config.toml
n_layer = 12
d_model = 256
n_head = 4
n_kv_head = 4
head_dim = 64
d_mlp = 1024
vocab_size = 2563
activation = "relu"
norm = "layernorm"
norm_place = "pre"
norm_eps = 1e-05
positions = "learned"
qk_norm = true
attn_scale = 0.125
bias = "all"
tie_embeddings = true
parallel_block = false
init = "normal"
init_std_qkv = 0.0352
init_std_o = 0.00718
init_std_up = 0.0352
init_std_down = 0.00718
optimizer = "soap_variant"
lr = 0.00315
lr_mult_qkv = 0.5
lr_mult_up = 0.844
beta1 = 0.95
beta2 = 0.95
lr_head = 0.0102
grad_clip = 1.0
warmup_steps = 134
schedule = "wsd"
decay_fraction = 0.576
decay_shape = "sqrt"
final_lr_fraction = 0.0
batch_tokens = 131072
seq_len = 128
doc_mask = true
train_tokens = 738900000
steps = 5638
dataset = "wikipedia_en"
Each number is 128 + 32 x the weight over its row's rms, rounded and kept within 0 to 255. Layers, rows and columns count from 0. The size above them is the row's rms in percent of the matrix's.

# layer 5 MLP down, 256x1024, rms 0.116, rows 240-250, columns 384-511
size [102 100  99  97 105  98 101  99 104  91  96]
[[134  77 147  92  98 153 179 170 189 118 120 163 175 111  98 155 114 120  85 127 118 136 177  72 169 131  91 130 104  91 106 131  91 188 150 134 141 146 110 149 159 169 111 132  83  98  93 105 131 178 132 136 147 122 109  69  99 128 149  90 118 126 131 145 158 173 169 127 173  80  94  96 135 126 119 142 182 163 125  87 132 131 161 131  95 171 143 141 146 156 142 137 107 139 128 177 147 122 159  73  96 128 123 146 158 109 140 117 126 127 123 112 149 101 172 114 115  95 175 125 174 101 157 172 144  87 180 153]
 [101 115 116 142 127 155 114 103 133 134 161 135 154 144 129 164 113 117 180 138  87 105  86 143 157 167  96 123 129 129 132 139 118 108 130 131 101 124 105 130 115 118 129 183  81  99  98 176 121 131 143 148 135 124 106 188 170 126 171  90 192 129 150 139 143 163 110  98 153 140  85  88 134  54 126 151 137 193 137 196  99 130 160 141 118 105 156 140 191  89  94  75 135  79 121 122  97  99 135  96 151  74 139 112  98 122 134 136 182 119 127 147 139  94 103 104 104  85 140 131 102  90 215 181 125 168 139 183]
 [185 159 126 151 121  78 142 127 104 180 117  86 129 150 135 121 222 129  97 105 109  40 163 168  71 140 109 165 186  69  78 158 161 117 140 160 138 121 112  96 108 103 137 233 141 108  78 129 107 129 132 189 105 140 175  84 117 134 168 146 103 121 128 170 118 171 161 141 171  93 102 173  99  91 115 172 125 143 112 111 162 154 177 111 169 147 145 109 166 126 106 115 159 162 142 132 148 147 147  95 111 112 134 124  82 125 108 145  69  95 200 114 125 154 120 129  93 168 155 162 140  87 108 137  94 165 119 138]
 [147 118  58 101 203 139 117 144 139 134 116 104 157 159 154  82 168 115 124 106 161 119 158 142 109 135 142 182 130 151 134  81 127 150  36 156  50 148 101 172  87  58  90  94 145 150  48 125 133  74 138  73 101 116 184 123 170  75 127 175 164 103 113 115  99 147 188  61 111 100 166 142  94  98 133 114 104 119  90 110 158  75 105 103 104 115 134 148 121 157 116 178 135 135  90 123 121 105 115 142 100 130 100 159 114 138 129 128  74 138 103 138 140 100 125 129 104  73  93  71 140 122 136  58 141  91 134  92]
 [104 155 117 129 104  74 189 135 115  85 145 134 193 173 136 126 129 176 165  87 116 132  47  90  77 142 105 167 104 150 128 147 175 151 144 181 165 158 180  48 125  54 105 157 114 165 145 103 137 183 107  99 128 168 191 128 120 183 148 147  86  59 169 120  56 109 167  95 117 129 121 119 128 108 102 143 172  89 155  91 108 152 141 148 148 148 168 156 139 184 171 121 149 103  59 135  78 153 120 207  93  84 101 120  83 147 160 105 134  95 100 110 130 144 142  90 175  82 117 140 137 162 158  98 143 149 132 171]
 [128 171 197 127 126 119  71  76 179 178 108  71  56 114 128 123 153  89 142 131 118 163 145 145 127 139 110 101 131 168 154 106  99 147 129 174  82  72 109  75 135  66 115 149 101 135 136 180 107 151 110 161 138 137 113 144 130 131 106 131  90 142  90 125  95 109 109 124  81 130  93  63 113 134  89 147 162 133 114 106 155 132 113  61  81 214 102 121 148 138 147  66 146 110 120 110 173 194  97  82  89 174 122 171 174 153  64 152 104 114 108 123  90  90 105 180  70  89 101  78 200 154 107 118 171 151 136  57]
 [ 76 143 169 128 171 102 102 163 139 113 109 162  82 147 114 140 134 115  75 138 178  99 141 127 127 134 156 131 158  93  94 165 148 153 108 154 134 105 117 157 119  83 182 163  79 105 127 170 126 142 150  91 111 136 138 120  99 165 121 150 151 125  84 145 160 112  62 135 129 153  98 126 140 145 112 134 142 156 121 130  96 141 153  91 103 112 131 136 114 160 131 113 127  85 160 138 139 152 161 150 133  87 123 131 157 117  81  91  51 151 102 132 182 136  91 102 106  58 108 116 148 142  96 150 111 126 153 159]
 [116 110 139 107 180 160 143  98  95  99 176 147 114 106 157 169 144 155 239 152 160  81 120 147 141 109 114 143 161 159 127  57 127 125 116 125 167  88 119 163 104  89 127 167 165 133 127  88 136  78 103 145 163 132 136 152 125 159 119 163 153 114  48 168 131 157 120 133 189  85 113 186 133  87 162 115  73 134 131 108 149 157 158 177 147 154 131  91 213  86 199 120 117 174 198 161 102 146 122 158  74  53  91 118 145 166  42 129 109 108  94 104 124 132  89 121 170 185 133 173 130 155 116 115  67 119 156 163]
 [155 164  98  76 128 110 107 131 119  99 145  94  92 121 109 130 143 159 129 147  94 132  91 110 138 155 137 128 138 156 112 136  92 197  74 120 114 104 146 138 143 135 107 127 149 167 111 123 150 140 139 171 167 108 165 145  96 127 128 135 114 121 161 137 114  81 146 176 127 117 158 155 125 143 169  86 173 143 136  84 108 136 126 129 134  79 107 138 116 135  90 148  98  83 147 116 160 150 136 127 142  62 125 167 129 141 125  85  85  99 127 164 141  84 128 139 151  89 105 168  65 114  73  86  94 136 126 212]
 [185 134 126 116 152 143 124 205 119 170 117 131 151  77 105 105 134 130 174 117  41 162 111 120 133 155 133 164 110 121 110 167 146 121 109 111 145 134 117  71 123  96 145 157 117 187 138 130 136 125 177 127 154 126 136 172 132 142 126 140 129 158  62 123 112 179 175  98 193 127 138 143  98 137 121 136 117 113 133  99 151  87  90 134 129  89 100 117 106  78 128  90  83  83 159 119 164  90  85 133 114 117  74 101 148 132 109  93 213  91 159  71 131 123 101  97 145  77 136 108 119 152 128 159 113  80  46 107]
 [ 82 107 112  35 147 113 161  54 122 134 106 162 169 130 120 150 100 135 112 121  73  94 134 138 126 121  98 158 120  78 111  62 158 112 162  97 142 117  39 148 100 105 141 156 120 133  88 147 117 165 148 152  98 131  85 127 191  87 153 142 144 187 113 162 143  87 126 121 102 121  91 160 145 128 138  93 136 110  91 113 130 117 138 144 129 105  27 151 129  82 123 170  98 117 132 139  93 134 137 101 124 111  85 118 123 112 145  72 103 178 135 107 151 111 148  96 122 191  98  83  47 131 208 152 158 144 113 137]]